config.toml
n_layer = 13
d_model = 192
n_head = 3
n_kv_head = 3
head_dim = 64
d_mlp = 768
vocab_size = 8192
activation = "gelu"
norm = "layernorm"
norm_place = "pre"
norm_eps = 1e-06
positions = "rope"
rope_base = 10800.0
rope_fraction = 0.5
qk_norm = false
attn_scale = 0.125
bias = "all"
tie_embeddings = false
parallel_block = true
init = "normal"
init_std_qkv = 0.035
init_std_o = 0.00686
init_std_up = 0.035
init_std_down = 0.00686
optimizer = "soap_variant"
lr = 0.00647
beta1 = 0.95
beta2 = 0.99
weight_decay = 0.12
lr_head = 0.0129
grad_clip = 0.5
warmup_steps = 200
schedule = "wsd"
decay_fraction = 0.813
decay_shape = "pow"
final_lr_fraction = 0.1
batch_tokens = 131072
seq_len = 512
doc_mask = true
train_tokens = 496200000
steps = 3786
dataset = "wikipedia_en"
Each number is 500 + 25 x the weight over its row's rms, rounded and kept within 0 to 999. Layers, rows and columns count from 0. Numbers have three digits each. The size before them is the row's rms in percent of the matrix's.

# down: layer 6 MLP down (transposed), 768x192, rms 0.149, rows 14-142, columns 96-143
# up: layer 6 MLP up, 768x192, rms 0.15, rows 15-142, columns 96-143
down14 101:495502482487470519497528476481492486453532515528524482496534479437496533496450531481482500480507512482483514478495478501464482520551457484512487
up15 101:508533485469493490496528513513521529501475535498487523508495506463467526519476555468520513503484490476494503488540468502517502499514502502492488
down15 104:459508505512498530497503525482499483505493528511497520500525483529499505490485515525515479485473506514531504457510498520539484542516499480487522
up16 107:517472506483511460466450445495485474513516476548481517487514481511480513516481523537495471538545473475477511523491467492476520531409496506509545
down16 096:481531487506488489478489543499510512477546492481484478495493550491462536482486521553547493467496497487542463489541520518505541474551513486493491
up17 098:487550509547462462467528506463493498488477513507489524500485551475444522469479477534521520523505518522446525503520470535500510557503504515527506
down17 099:487505531494486497494503494520544501496474450517476571447499485488500521494489493521489533472482489524510489493543513516460522525465497516468463
up18 106:475494510494513523514493516481498509525522484443495478480535478527486518495513495530463572499472479511504503540519496517492514550497464441487546
down18 111:491507539511452476479498486491515502509494478525468546523539554497517504469508516471529491527491511470518516538497510462495472535505463487519462
up19 100:475485507471517492456461522523525469495485455521523533471480476485538499516492513485526497487503501506516496492510504483548507539519528480483490
down19 100:500522487536482514493536481528511464537523514470438530503492481538499524498485458452501448545506493496485522492491514490481468457483512502460499
up20 096:509536498489524532482514489500521516511475527513516496527511492534471480501513472507495477479489504526474467524511541490510503496493528483494448
down20 090:507486541506481480492489482497549504474492492570502527494514479481520513453493508489532508471515500481533501508484479536509505452524527490472519
up21 094:504490506465470450498518517456509519557502484457515504508528496521494517534533518532514513473486538506513484495500532464478512437487487517508508
down21 092:520546463481542475516492474568522472525528463524497487495465497465506496507485503462470483491516514465500538463507496509546444539512504507515514
up22 097:521515496490532476506532524525502460503485517510514556527515557532475485503471520479479490531524460490473437484489498551484496511535488479497484
down22 092:501517486523490521483457476513449515531503492512524514514497519481497521477514465480471517505508512482506538494501441508477518490470513506502523
up23 104:490517528457517502481481513478507502550511489480475491515491484516515537466501553504481488488507532474508461516521550526484479493520472465517514
down23 100:530513495490501460509478483529516484481507482534520493483450489488490454514484491470564495527529476521496512505460541452502525484563503503484458
up24 098:447508494541520473483446516484481492493481510497503495511509488537498472470477479533517475501503483465528536517494512468503489486506514489498514
down24 093:535496461519506526523519525457483486518532506550484510435466521536493513470506517508498490494509510537497501471515488501490516472501487494470491
up25 092:487501530476473515528527532525502499513504477497552518474516454473499488546533518490526532465499510487513476476486517539454539521482501491548550
down25 097:545486480489507459505508505513476508506478524513508497499515524486503532481529524507547483484517513497529467563558547471472473472498487531446497
up26 091:501524498505514524521473522490481533522528522448526483501522475458525487483462454550488502492488504509487515496474515497534476499530495460474499
down26 097:459484502494500486499498466505485522532499475464497521509532567502481508536539476453508517509534494518570487447511461489500495504508488503479497
up27 098:470460498498509497482495476527480500499491508509488538471504507463509521493544452462521521510479523535451503515497461492509459500471500481457486
down27 110:492520530482513439516495514543498534497537521510531480489535539574507485491534498485508532512497492487467466479508541505522478490487480506516553
up28 101:509454518487514531498514510544483513473539513489487483478470516528518492499480496495480538506519491476508469503468495522482488508494529509483547
down28 120:578517486490453520476541520531521511509502535490452475432509487512528491557473507498498525504468541500488460492511514468538503521506497481469552
up29 100:504478506520477505477496482517508506519486494453506543457481509485523456512539506526467471507522495476531463478509491489505514484531500519559485
down29 097:434481509511506486482519506498478475476450453428508528522504515465514440472480471533485514494507522536519525522490507519503475471488522502466523
up30 106:540535486517522499489529577488467498520506517497490471529535527532496473484517473523529505482558475503496469524474531523490483504504472515481502
down30 104:479497529482517555480484478486449530463519501485453460486502505531468501485518470537536474469491462504537485484535477501482512543520520462513503
up31 101:490536461507480515528517477500520506474493513489512500472538489503505548466495497459495522524498487464512485530429469450476524460509535481526531
down31 090:493538532521531472490505477510527462529465515524489528521489511481501501524512550490497467459465491459488485494499533556477466536501531491509470
up32 100:504472475505475493492476469534500530526474507555476510513478530469454488506471484497527486484512471462477497527527493526506540492495551485482528
down32 089:442528519536496508487516506482473524505522487456485475499519491532497467476491437504473471497499500514497439471501493527501518465494444522502472
up33 101:458540527498512467511478515470478492488512472481516508519456508490515513474528473506528452506563475509569467512498509461519511509544470434513508
down33 094:515500508492546506516500478526524453507514521481489531501477511512498511501526496475532531522510448553472514481510455528489536488518526505509505
up34 107:474497505523505471458493537490506487477536515532536538468482491506503495495479498497488534488517480492486475482518500497453494479516532510481511
down34 103:509502494494515483493477514540495478538507515489528481476452479502494504542486518488547515545515490498496511503516497481499508508498496498470541
up35 095:521509509526527521490532495517493516531543508497511494513506475511496517532485506497509479452451491498477496521500476530505500476517481479533505
down35 100:521516542473488522539536465524568489501498529501489518484511515512541480557475510515490523498504495483483487501484509506560464476507523504489524
up36 088:523454458463489515532511466500482441496439496485500488499500533487469490532532489491493487531489497481526512487486494480521537485500484518479486
down36 084:511515532548544553502501505491481480497560519520471496458463508476509454510503474520528442517502536505484478494482503530485549508483523516490527
up37 101:481516472532522511522527519458531459494472515449499513493517506501533494502476469483533523524469506497519477518482538502491494486518467492526516
down37 102:508522503502493510525568538511506483541479521540509504473468486505519505484505484498516468488490502505544490518547494503470473476454502477537521
up38 092:469501455502503423461491471518531491477518542491431512510514507516509483472507486487547510490561488475461487521493523461495468502496492496452494
down38 084:470478502529484538501484458489472481480513497519563480471467491511492504526471510519489438490493493472547514470510478521520471495503485495521502
up39 098:491531486506502486503526476492504503464480532474488505492487542564518512512498477521531491484510517484511518523517512507538507498560518511484526
down39 096:522548544513483517468458467477482511530504448518515521504507493515502524532473489509524474491477547507548501487490532460549522511512459495478476
up40 091:492458494514459512510501476535498518471526510514493475506545481491520526482484495485505548484495494517484529470539483484486455534485503470464500
down40 087:459526515487553480472499536484492490522498500522507474464488540490544503534487499536482469496518495514526470477480514500541498504517502499545501
up41 097:485556497517547530495532499471465530479487471495494503489513504562509533491534514521547508463504493501479477486509492507464497503484510513499475
down41 102:472519480485496516518458458485516513522499503469507452540473477550480533598530487487488465526487505532544479474501485518481461512455493512513473
up42 102:468467468506488527516495440484480497499482521510478490463529478529478487492499454469541559477509485484478515528533496483516499489475521497506524
down42 093:546541476483539545531520488500534543527507531528438521476515509533476504439473534498443514471481527498474469464511495482523519453490526474471498
up43 106:520512544501489492499482484496540471485476469453489488485510511489486509479514503520518515504469494477511539519480502538460519518504478484512511
down43 110:472514512469526468526478503490483494509508500507458463482478456520481506487534498479521541528511484484532488532466501482517517524488493490518488
up44 095:517505492509488508501486486508520453487463493538536514531456533514494517501489509499521496510518504501535561542496479473525499514528509503469519
down44 087:514508505515484510465467504511458501524510479500477481496549541459482483459508499534525544512495493483527510477533492533481498526490483509472511
up45 099:485487574508532517506506505519495505535453479456490507443471510490514564548512498485503517505460519457499508497496529531522518520481498495434481
down45 103:528500476462480457493466488500488474498565526494484504492478503540506490496467439505575479499510510518494496486475475492466541484501488489523476
up46 100:553509522469483507502485447429481524552517481506527468481516486478495498483535503469545500467512529516462469496511511510466465502460480488538509
down46 099:484476521484528456469463529453478509525497511503506564518516498472470513466457495509477494494445501518507517542481480513487494495533485468468491
up47 104:482480548504501479497481481523515484522446473501516518536514510518510483517542461523510491471506439503475520451528516499509524547538519514541545
down47 104:501468501515512507477472501506512488499484512465465487495532500514490507527498510517489494516503492486510473501482516507527539503514489526498542
up48 095:528488511452475518530505496509511536476505449553520512521478470483503538489524493517481535484489498520510462503485507458497511512543462530468458
down48 095:509539474524563459483512516507496473491486495526513486497485552450523486487531527462501541480488480539517519488494499485503466480501502486519494
up49 104:520491499499505474479533444519525526507503496556495476516486523515518499504514509495523470494460528453469491547450463510523487466523475489494463
down49 106:456494480524502459508425484500495484517506510526522481477522527497525533469523475513481518531537468486471502480518454458463524518510488494478489
up50 104:481538501448500528498500476519501505544475488533500452487487552500482507489486479498502516499517466445471456497477496529512520501568489491504520
down50 103:488471483518513466506477479491463457493493457467462532529513475553544447461519546448536503526499470497487524484478510501482534517451526523467462
up51 108:473487498503475490520532539463479466480519515490496483525481520504510476481487504493461506489469525541467463511502503524520436478472517476439548
down51 101:481457515490500464494552510481459506556523479556515513510499499486512539520499516531499510506492540465505496525486479553518497513488496500461513
up52 100:475530541456502520510505506474552529464494494494468547446547522528492477518415530517502486512480524501476487492558505473513506510480532500457533
down52 102:486569536504497528472527508505485504485515477507470512513469460463501500506441584506510521466506522504490487452461469498507521497521533538458488
up53 100:510492551514486520474514485453514476495510508499478488500508547488477556532489485488484520550527485525444488516400511520505488504493510505493498
down53 095:537512498509529514493506530520533494472489512487478460514460529509520492516493482482469483492492481524473493485536463507529532517474507482520511
up54 102:510520479514523503473479487474495496480507523519509518467528527499502490474501499517509485511518490571476516489519471454490519504473482489491558
down54 111:492483483513492485526505521493478500512488519481534520522504501514521463511452508501543513494461478526507498489529584519487485539519525569464528
up55 106:500500523503484508479494516515539534469511517519491520490509479492506502540529494535470496488504498503482523479538524518537470496509502522500493
down55 107:504501469498485487492480505526486532414481533471477484514512506448418534539518501540492532533513484485462544524507544535534536469508504505521490
up56 106:496493526516580500499489533499507536484500494495507547517510475535482501472525512501537426478472496469484500492511528555499523516506498503516484
down56 106:504538511516504480497480490464467489503455526493523535519506526510515479509510463489438514487496482465476465481528504519518457505494540492475499
up57 101:466518470495511545500513487494498454531548500500519486549494530531491558515448500489544502466447492461505532508528477499485500468517556500488509
down57 093:501491472476502530476496488524491539474506461513495516504468419498509504503502439549496480529523490487491469489507502514498506515522515484505471
up58 091:526504501506474459507436512466466457525487507457536530502512547490500494503509514524505525536477497486474508492550504514500505543490501473498478
down58 082:510521463512490524523513466506486517497521534482465480493454479509514499505435541493495495498508465499528489497478493534542518487476510488520517
up59 103:475512476498463500498493468484530497481484522472501497483543500462504487466478483503521519516491476485461526455486447505468541493513549488497490
down59 114:526532495501435515477497503541517542442511505474480512520534528487515503491501541486483521595520560510503488485498479491496510525511526510481487
up60 098:479500480501501500544504543544520523506491498507484488496484519477484498479500471516506487466463506484498438462496531492504496537489480526524556
down60 103:470474513512506487470469479488470488494537473533484530465506495498467505503496519475519483502526501505506479522513520504550491458513524503544464
up61 095:518468517527517502527528497489516483484540512499503512493510531458498510524513525475475506513502485514503499494513502464476511478497479522474522
down61 087:491524500544462486490495497476525498552491498516504489481483521464486512522499498497529452512468524530489514471519510515489495499522499521491521
up62 100:503491462510524497520478499501528512425505516554535485535509509461487526493485484528525475534522500518526492505507510489445502506510481481471507
down62 102:496508516460534489495556460479499482553502484481489522493496516530578446541517510499490509506499453476524479470461484495524470479529438507497485
up63 089:503491509529503514457513512543480484479501507525471536539486462500514493495532535517498544487505501493502467532507497468518553507508496492504495
down63 094:490485520488556512483472457514488483501484481500454485488478540485489491437495512498522485475461567517492500506469465518485493524486490490521501
up64 099:493514488464472556496495511492496499532521486491538520488488537491444527523512521465456486535493491428486514500528497527469507494561479502484502
down64 100:479481526501522500498535488496529532521509495463551487516508504488544486524491468467514531514451504491533506494510481502498553479484497495481518
up65 101:538518504512475536480506471525514496538511522481500521501508520558512507464529479440522537493497498532468478502484475492473546513514491509503507
down65 095:543488464533471532452470502514522467510498509468462487525491539550482477497508486460486509504474541475492472541496503522492506502483489517519521
up66 110:515524491492520462526520487535521479474487552504494459508482509498512499532478495542474505535512516492514492513544472530452510470512511439518476
down66 111:515540521470506514475488428541531528500471461534517463506514471499515526519529507516528458477527555501450460507537487495508520493481480535496472
up67 096:507548536479486503500533519477470520519431491454499453487510493494470482491475501492518520446510516515498531523479489524524553523480466465543518
down67 093:492507490495549468472482462513533524454495456532484533467442516480508513501501517554500538509492514489517482533522488563452470503515488481491499
up68 108:465526494474536468504491482498499499478502497494508521483505539475539541489470527456528483455482587475475497511516472496502461495466548511532522
down68 102:508533531526472473454427512476473560465560444510519526512493471503519560482502467495494512474510530447468521495470513487490517521496457506476496
up69 095:513512494530527479496502486509477491481504530527501492502486465532531478473543482522495509531486515481461493510505505475500503541446458535502487
down69 104:503483536471494533519428504511468493498461530491518511444498515496498450512510510459481470514493514485490493497510485484468512545476492459504537
up70 097:501481493487520502530550494533484463493525518507506508515513485444520555525523519492501522518513519465493470509481510479503482504533526529482512
down70 093:509487504508497508493519489492539484493473518474475485510530506482499494508488471521498518555478522552492497502500489510461527526472505516509471
up71 090:482567453496495535510490501445525426490516517518545503512520552468526500532488521510531529491547520525496523531516483492471498509469513524504506
down71 088:509467520509495501506476479496489566516446512506467529483508466519446506516470485521470534518493533469540465448509519518515525536508493451457482
up72 092:515528488477503510508498530475498521481481484462480476466479493532509471512533491482514489505487515509455502493518509496497454465550527476510459
down72 084:497510487466486478508468493529502478515489503467538535503506479475490494526509493483527508478531465509488503503514488486518538517510522494531512
up73 094:499499525486482452498468538475520493497519443551518522492495496510506516532512478538508486547498543510504500505517495487492452513500535495509520
down73 109:500535527501528481510516506504544492566535525456487533455473501505509508568481498505458528564490509477496503467483501490456503501472493515469506
up74 092:530455452489495525494492530523507532519491532536454486479497509531478533501540470511445510491504460505466523476479470538472518486466509520531476
down74 093:542526536493468514465473499547458505545513453458495452500513474471551488513508523512494522510451546480562479468507490499475525489525461491481502
up75 099:541502516473540472485529536500500484500514473511462519493497500498510486453483542526488492526539488457503501518485481469508515479491476449461520
down75 101:478499515512536495482507445517502506503486547482479493538490500523523446572488477484508486501472525512491527474491467564516490493520516506490508
up76 107:519496523482477451521538500487488527475458525430519536510502503500532507450473529510446509497465505480480494527511496483522526504505520461478516
down76 102:525456514494532562508530476503488499480554547512503517493508489525536533532508509540476509500487501479451532512544510537520545525532527496460494
up77 101:501499500484511557464509533558492460536484485572523493496487496499475524554494465478514509502499549543476504454535492513514505491525481525548490
down77 102:483488523470510454480505480515512496515536524492520533495550524508481525490528492517518496477479478509554466503509472483509541503485521463490487
up78 095:513505487520531465466507468534486496528474490497515482530484502499506493502520494526510477495471527508484527504457489493496541538481506536527477
down78 105:444477472471497520511496499461534520482548515519482500503502543498493480461512490476493508495521490508494486518495545453552540503527489519502560
up79 104:522495499423454545547541519458545475494507501525495503499502524485534518467501480522504483519516498475440542531529492535473451484466519483489519
down79 095:494482487515500514530482486439501478531489454533518503511484462539486498471470462493498495468496506497506501453417489465500494491523521538505448
up80 106:504452471508538479537485550444481493480454510491513469504458492510507518499504460518505486505476491510485527509483491531539482485450498530505489
down80 104:544513513497475494519461545478446539509485506507514466515507513481485509488501511523520487521485523450473494494443502463472498484471475497456512
up81 102:500479526562531522466498532505497545490504468481512498466517497490506502512497498497510512500535514518524537495506520467496481510551478480451511
down81 106:465494476523529544491523502517539505532536505539486472517490495472524473471571512468507541452503523509500475479482466520525489444530510548449548
up82 106:478526521482478488483542511474473479465493545509527501496503492466520478493485484499505494493504492502480522475496544530512484515468509473475526
down82 106:533500503534496487523526483476501526505466492450486516497494476488524551532541492498534534498503488493554477514454491502469512516509490497517468
up83 089:495466556520494507515475529477455484518540471553549494470500473537535464555531517495502499491476558515476491499510507525494503524473484456498501
down83 099:523482494471434533524534533467534514439504539511488519496519487501492526454504506500513510495501508516503458520495497466483469519534490497492476
up84 098:527515479506464475483475543503498566492466495511506508525576511494478545470547542477506548526534500528508525521468492486525542522468488487497484
down84 100:518438479504502479470492483479519508503484475458457512501484519506523527516471505517509510509503502456505535474473554538526467513519495482448496
up85 103:521488537494529495471472483494494427503521473486477499504502485472479529509490500554506513508492463528491509517530492500490522495470535485480518
down85 109:489537520522506486541508520493448475509543505465533496505551506489513516490450503467498492521554495500506494481495488463490560499506498460502464
up86 088:509512471503459519459506546496459498509527475521472480501488515512513547455506489439495527446501562538486481528506506478474521525569504461492475
down86 094:550546576518523502515509473504516496520473479514560513458523507482501487472522494511466505514504508460511500499531517531526500505456499501480476
up87 105:511511522536477537480464524514481493501462508468528429500523498507516491485536512505554495487557515507506502558485523541536477519479542544495544
down87 107:520503493520495474511520523487548453480466522500485483488513464538499452451518489495468473511519485546499494519477519490493503532468477485494509
up88 101:483517469512497470489545507494488497535487490513509527482486500487494506455533534530452482520519530472473506480510496484514518494462491487491495
down88 107:509469485463534521504459528428518527468489510508485493531501485415509492479533520515516474485547518504471526524520489503503502526483496470482472
up89 101:497545499456470474480531463532534474540508539546502509565497535508520500520510485476519529471528486488495478476510456451464487536532494497464517
down89 094:529526485510524511530489530499490537478509515497501498507515490510514465507512505517526498530490475469511489465512504509531471448439505436492511
up90 098:560501502459516499492522506521457533523498506469534498485490410498474541468492506538498464457487503443487508478483504480504526475504496502491532
down90 105:510500528502480506543476507488483452499511497490512502488514508496507456473477477496513499521505518493451569469470485492498507512520499510497437
up91 097:493487506469520491490497484477529514512502513510511478487477465444479515493499527519435505494469523496482492515552532496486503512503480483476517
down91 100:509484486526507509460497516486513521501495493555493504547499509516473511506524496517524498496518517487497479483507520522475501491523548569521532
up92 090:529523549458485438512460522510506515509516516492484516495492469485500475483471473522474520514505499498472507536502466510505443499540516494468558
down92 091:483482473564518483462502491469472455491495471552507443532505517449506546535501523519463487516510488532545516504507516499505506486526515517469479
up93 099:486502554484473509497530474479503495498485516547482495525491501477530503500515458528526518437508532499483493504498504531494523527458491505469553
down93 098:490498492490477467510549495525470468490475512502503478521526545497487490529485533503496552457512476475496524457488512529501501483496519541515513
up94 102:494488491497540471517485496529496524513508464485524540501545469525518498522494511482480480489478471526525482490494535487499544542508489454499505
down94 108:502525532488534534467514459548462473527494493476496517555533473548514503502476472486506512544501466452532496470502487522507520505509495471468522
up95 101:477532539501543559509463477510473539504533551473464535514511477479518481504484528521458523506503552526476508509470507473509515515518451506463489
down95 095:517516486483479502480464484473485511501494468522498474463511514491522470496507501517498531455511459506512465505494511471470483480486512487462504
up96 095:490514508478480503484526506513539523483501455495509462493540517536500488515482527515532518507545480527513508475489520527491494474445487475492503
down96 107:457511528517549523489490532529488523491514512501515464474515494478493461459480492505495550507484501518431482534543484508500502496504540513477512
up97 096:518510502512472474481494495476527512492512526513514508502524493488492523504510515471462522498468491480504473473527482500482474525489493503520475
down97 093:490469516502467547516553489515465514510512491523516496470470513520560517482527513484473502477479541490527546493460536527469476478516517483507500
up98 117:533502519480522533555490503471536498497505505500476486495466446487546488484526557485485478524526520515465502482514471541494508517535485466511494
down98 114:485512481506496489508489543508520513509518588505484493504473477476508543491488524534501540502500466535545530526475528515503513514470527460486556
up99 106:490502539476489469516503522526530462490513497502505519505482509466515488527503474514500496466511485501477539538501513553521483517493461448526484
down99 109:471488493496528484520474503502562507504491492481507552486522534500465523499480492500487507496542474500514521554547566484502493502479501458496513
up100 093:521497473502521520500486512468524498446513499474491567511486526482535500499550490517437470468499540491498532505464520494538491448494533532552519
down100 086:480491473497500535510520515526510510497523537508519503526483514488472508487496507490509523503522504523512460495490499528491489551453510509476501
up101 096:485533479487507490492497483494496461516484488458520517538504465473472507512479478463475475495509475476498534505489538493529491447533479482491519
down101 089:531495492509490550476516530518511497531530543524475491492512508497483533492478523524544533493473481494520461498514465503500485481440467511559490
up102 092:510505520543501501490545466476512455506479484488510483511491497470451519502495513478482511482509483485515532500534495500533504496469473499512513
down102 094:481523494478527475482520515519500470478526509489477508525499493503515523491492485493525524496529496518486499510499527486487459510574548482510460
up103 099:539498497447468530532488470537524506482474519475534484483509493474476486512518548486500520506495466463441508484510494508495489523507542507504474
down103 098:470497473535466513484504499457486494514544505561412500494501519500511476488476541461500539495536456516519534534483516507472494494521512513491494
up104 103:491478495504483531533515502533545504504493484534458513495487473504546471471511501509457501455494540496490521510511513507474503518517501506499481
down104 097:490502457493511495501532507488491541528490495497490477498493465523503503536429488469468494503491491490528507545485478479531516425499513481471515
up105 101:514531518492506491522492550490493477492519461497520539543495482524453516506490511450502483497490515513459476513477513480467518502497543555507479
down105 106:496508494510522450507488523419470489477496493504449458513482450547502484508521481505489479478515497462532513532500508508517474500497523504471495
up106 099:505495510497467486510478478481515466533492505524508477498468477449465556483522499472496455495557500458499492505505478534485485517523538522518523
down106 108:532476483490485491542505457495485503528507537542507544508516514510533481513518495499491536492544527475494525473523436489494512460454456501496496
up107 094:490531507516496478438481527514466450487482538490478514502466478526507548507489520494530488496491484458499492540475489509523498443476497502520490
down107 090:456453422481517481511489505498532508508492513520462513450515510470513471515498507476461527504500529498526489506500518519467456488497503525522465
up108 093:483548553498480506490539462481518480499465489476483515469487473501528516516482517553477503491507455502517469519451518515520540545530516547525477
down108 098:477505464460488535511490506488525516512459504477489512519505493511491456519511497504470466488491490461510417531520506465512464482503489513526465
up109 101:508510462504501523492491486512477508525529462480527486495518505500489506470491523500493541472544493471530460502540515473509506566502535519497529
down109 096:494509553528505521562505504482503460513506492531471517540509477499526502516471496493511490523488478539502473510485479475460509497505498464490469
up110 104:533508486501486474510515529530518491425559478493537503552492496519523534515524498509537485518470499565453492527496501504461475513505508492497506
down110 121:473531534524473512537501492477508510486517516505503499466530507501477535469500492483486525488515474545511543533483501517527507492540498491517483
up111 102:492502541511508516470535495479500545502477501511494523547508548513462520483505485541502476525533486513506513500476465520502543505498492508468511
down111 103:499484512490516482492508470543482519524502496530462467488494466456469550527535508473485473512523449506516504532472494511500475505534485509541503
up112 099:526505510492500519533480511566485482472486519495516489535481510519481499474549503480512524502507533488493452502501450497534487541511527510497489
down112 102:512497517497534512462496499463483535538483538457471500506496481470476483467486477514480523550492519500527481487563461517499493507482510469496494
up113 102:501484547514481505512516489453489464478493507535527508496443493412511530508503518502469496511554550564505563507532509477499513500523548510540493
down113 104:500443494523475542475503543492516501570499501539476584541466469473483513502529494485569470523502520492477530500522488520486483507525496477490529
up114 100:517495514477518469499490542523521511467489486472501464540509521490479523427494489477504465505528471464493442496431507540456471504471523521524448
down114 104:545484520517462489496493523512495508470464469452482495505475462483512462513464502461451469487520531489491471484504492526502469509489529490488507
up115 102:558525471508513512520510535520511516539526479504506520534492491534467478478496495494503538506475469452458480450496498513492487514515515482511509
down115 109:499503515522554499453480459514524515508534507438516500506486459491517505531469509521495485486507537532512513455535478473500476478498549520466482
up116 097:506487466493540517461501535507483539472482499500497511514481498531456536546565487489524500463535545483504479489567463502509461521514522488497552
down116 093:523495509508500498512544517469492504503495532522471520486493523513502575469455505494509464527459453529480487518453496508524537512488515514512457
up117 102:511504515472525513550505525460498504454517422513500507496482510495468508550537482518479513522485428487448506535496531488481478526489512510498513
down117 103:504510477473532492481540438509446501479506545506493460482498517488463478486538511504447521482520517509496487501477493473493510476523508482552477
up118 088:453481490505471488476535506523531462561518519497511476491485484488531498533514526485542509512488490504471469540501499481476495502450479445491519
down118 086:521473495510506514487531471469488520486537466495508535493532562477504510494478500518467559499522469477504510483490454543516523488514519518545530
up119 091:480508516487514470556494510434531504539494523514497479519557524546469515505480461525493492527515506482461441504515507510509563488453456466517514
down119 089:475514520505514504454495481498499476543495524460490494465504537469496504498505486500546494489502488486548477504530495480500520477475510541447500
up120 097:502502501557472492531485536491501543498461511484509471513498485493516494514521461497529499473441520517482455489526493515518542477470502496489476
down120 096:510492538526543455495501505475487479504528529549470485517489487547456525524532452531499501480520480481497499491485512501511492502510519554492504
up121 100:572479492536482497458494514525496440497478523511479489477523532508508510517491492510529482514524475533541488499551514504546470520484539515530559
down121 090:475505509496541464507484475458520532477484535491443485483532581503438457507504501552498472512458492527478527492490484525487488474518542512531487
up122 112:540521561475514488556444477472492483501486537497536492496544524481503492490532509505518494516510534496456467526516526488527520472469476467420513
down122 110:560505495478476534549463509494483490459511526511489529512445483524447529497458496472525539483521494480493482473532503505483530516470483557508512
up123 094:479493493540487478523494491529502492495492479527514478465530521508535513524519500473511495509535450520482537465465532463452543495535490509511513
down123 094:503541514479507520447496515512482473486512495499500522509462467509467493458504496509473517485530556525512450513529528521457448515495505511478455
up124 102:476485521541501480546528525488528538492536501480517487446492473490509506451484479502503578540457495492478506506496548511505523526473488486531496
down124 095:511539501498465512502494527530467459507516530487499492521452465491505513519518497576518507480494505509511529478512455493493484451515463500539517
up125 100:489507457509499500480502467559508510491487490481500519519506512486533510491523478507481501498517479473467526467458463501516502486504509483532522
down125 096:514527536469505468497499510487493496551475555455490505533503477542481519502464536546538527472523443554502492525507562503499511504479514496470521
up126 103:457528537485510475506486475504482493481500508510538515505456514495553536473468502463547457491502481491496440506543467476506524480466505451529505
down126 093:506515497495486515498476498487485475467513500517508503485507513513525561460514516507508459495515522511487546554533513504499494482466509538487447
up127 097:538467529516498471474495521488498466502469485503517491509518463482507523480513550504517506489483486485542485487547489480479503529545549486493492
down127 109:470520465543525537549499570529489474502538505492481539490507496523456509509550515507493515525496517513497515509470492495534471470512490489533454
up128 101:473518536522506441447498507486501503511500492509547544508460506508531486498521477527515521460468562489520447480449509491500501519472485483505536
down128 097:504528479491480515497524541492501487501541465505487505465538502515536528484478537533513490511512489526462576463475503520499525498503456515520491
up129 097:506536502475502475515516516524478460514508508519504483494492441459524491499500549481478499487515564510461496517465525499525496519453500489470522
down129 103:483495503480491480470520469502529465504458514487523504502495486490548470517496531510481536480490491473492493528504519472472474506501514504508496
up130 102:533503536488490465511519490521482493493447508504492496518482495557490452464461511476505495518527503512466489504461503492503470505512517508477521
down130 101:528524505511558523516500515500509506490499515485460453501519453446521511506474469495506461538468492543491502500528489519490510473511455474497507
up131 096:493513485463500456490496491536498507507502506506520448483477505486534470468467487496464520509530492473503507504492451494497494496493498496497450
down131 085:475494551523485520498501508473513518472519540499499529479511502473471495549537517498531483448449503508483494533526541506506555487581502535464538
up132 102:524465495509521495536543474522524501502498447515494455487528531503472536472492499500492501489493423493506468457507519519511476545486552461561505
down132 115:487491520530504494486484483493534505527507454515529532482519520498449489508552507480505495506467484527492479453488501463501505553496490485490507
up133 095:512495502454527443522469496523489461540501524531418500470522479508443469511498472489468527468502520513499521484525512469514521515473485505469540
down133 100:510493509503513475480479478469490531509470480486479500486484518482497518473505516547506482511528521506506527521462527479482526504528485495529503
up134 092:493509523464508526478519530486483494538497490499477492537509437535511492464493473554527526487470500507549462504512495502557503509485488512529493
down134 084:491471493530520484491519506496490501514532498500515512470475510461486506568464502522498503495466553446475523479504519476484515464494521448461528
up135 096:461491520496482502483489544508561510496473527434505488466481481494484559478512515469471541488461503489510500508506473499475542503510515527485520
down135 091:486480492481525501529492540527520492537504441513455473466471489516477469469498492515559481426489490454516516530513474497506508489524495477487484
up136 102:519491537516530494515493490443498528497491475508445485511528501486483507515552563517520509476495529516462478514492472502480491468489469514498482
down136 095:493518485466505497500503506516548481475465475483535508528507495498515511500461528514491460492505471496501524497485516532508522489536528482536499
up137 104:494524497466504497535523473506475520497507475519485499513509535479523515462532520485465513503530528509494518507472513512549498530484495511469511
down137 112:484510526461534521546504503527475508501487489534523465485449469471504465462516489557519494479519514509493514515469461474502496507479495495568483
up138 097:455485516548486517449498505488487485449539551491499479476505497482527516505509522479501489537499501479489465485486504529552526501535502470461532
down138 107:494500491524513479475524532499537505463498503523473497490469499468502451501508469509513498468528525514487518542495474473515488506469541465487539
up139 094:476493489485536474514522491488527486525500483478481470471500511479478528506529499526529543539473500483529510516520514516472561475548525505450561
down139 097:514520502490524497501477514489481512535496523523471491500509495534488527486500499490470503511469474521492440501499479509560527468512473442495504
up140 089:510530532499465499483473504473471530426493512484497504496467497494566456515444507493490501514494480502509515495520493495508462517494482527521521
down140 097:493508487510487490525547495491525518561525500470499472487485520519508494504479476491494462486476484462548526446516507459523510482523516502514473
up141 092:520463511511547553524478501528535478526467504501563502520479479522522543494493493507475505463516477506489504496521476499494459557498509556521472
down141 099:496472464487522495524512491483490523504519505536495478537476478513459512497492497506491509519478487522486495482541491468530520490522454547498526
up142 090:511474495520499526502508477487487512495444451454511460526504481539448522488511499485495501464490517495483506511487489482471461483495510496525496
down142 083:454513507534480483482508512553510491511533545511514538484460512484527507513495511529507518530510519492525515492452487527504548551464465509456488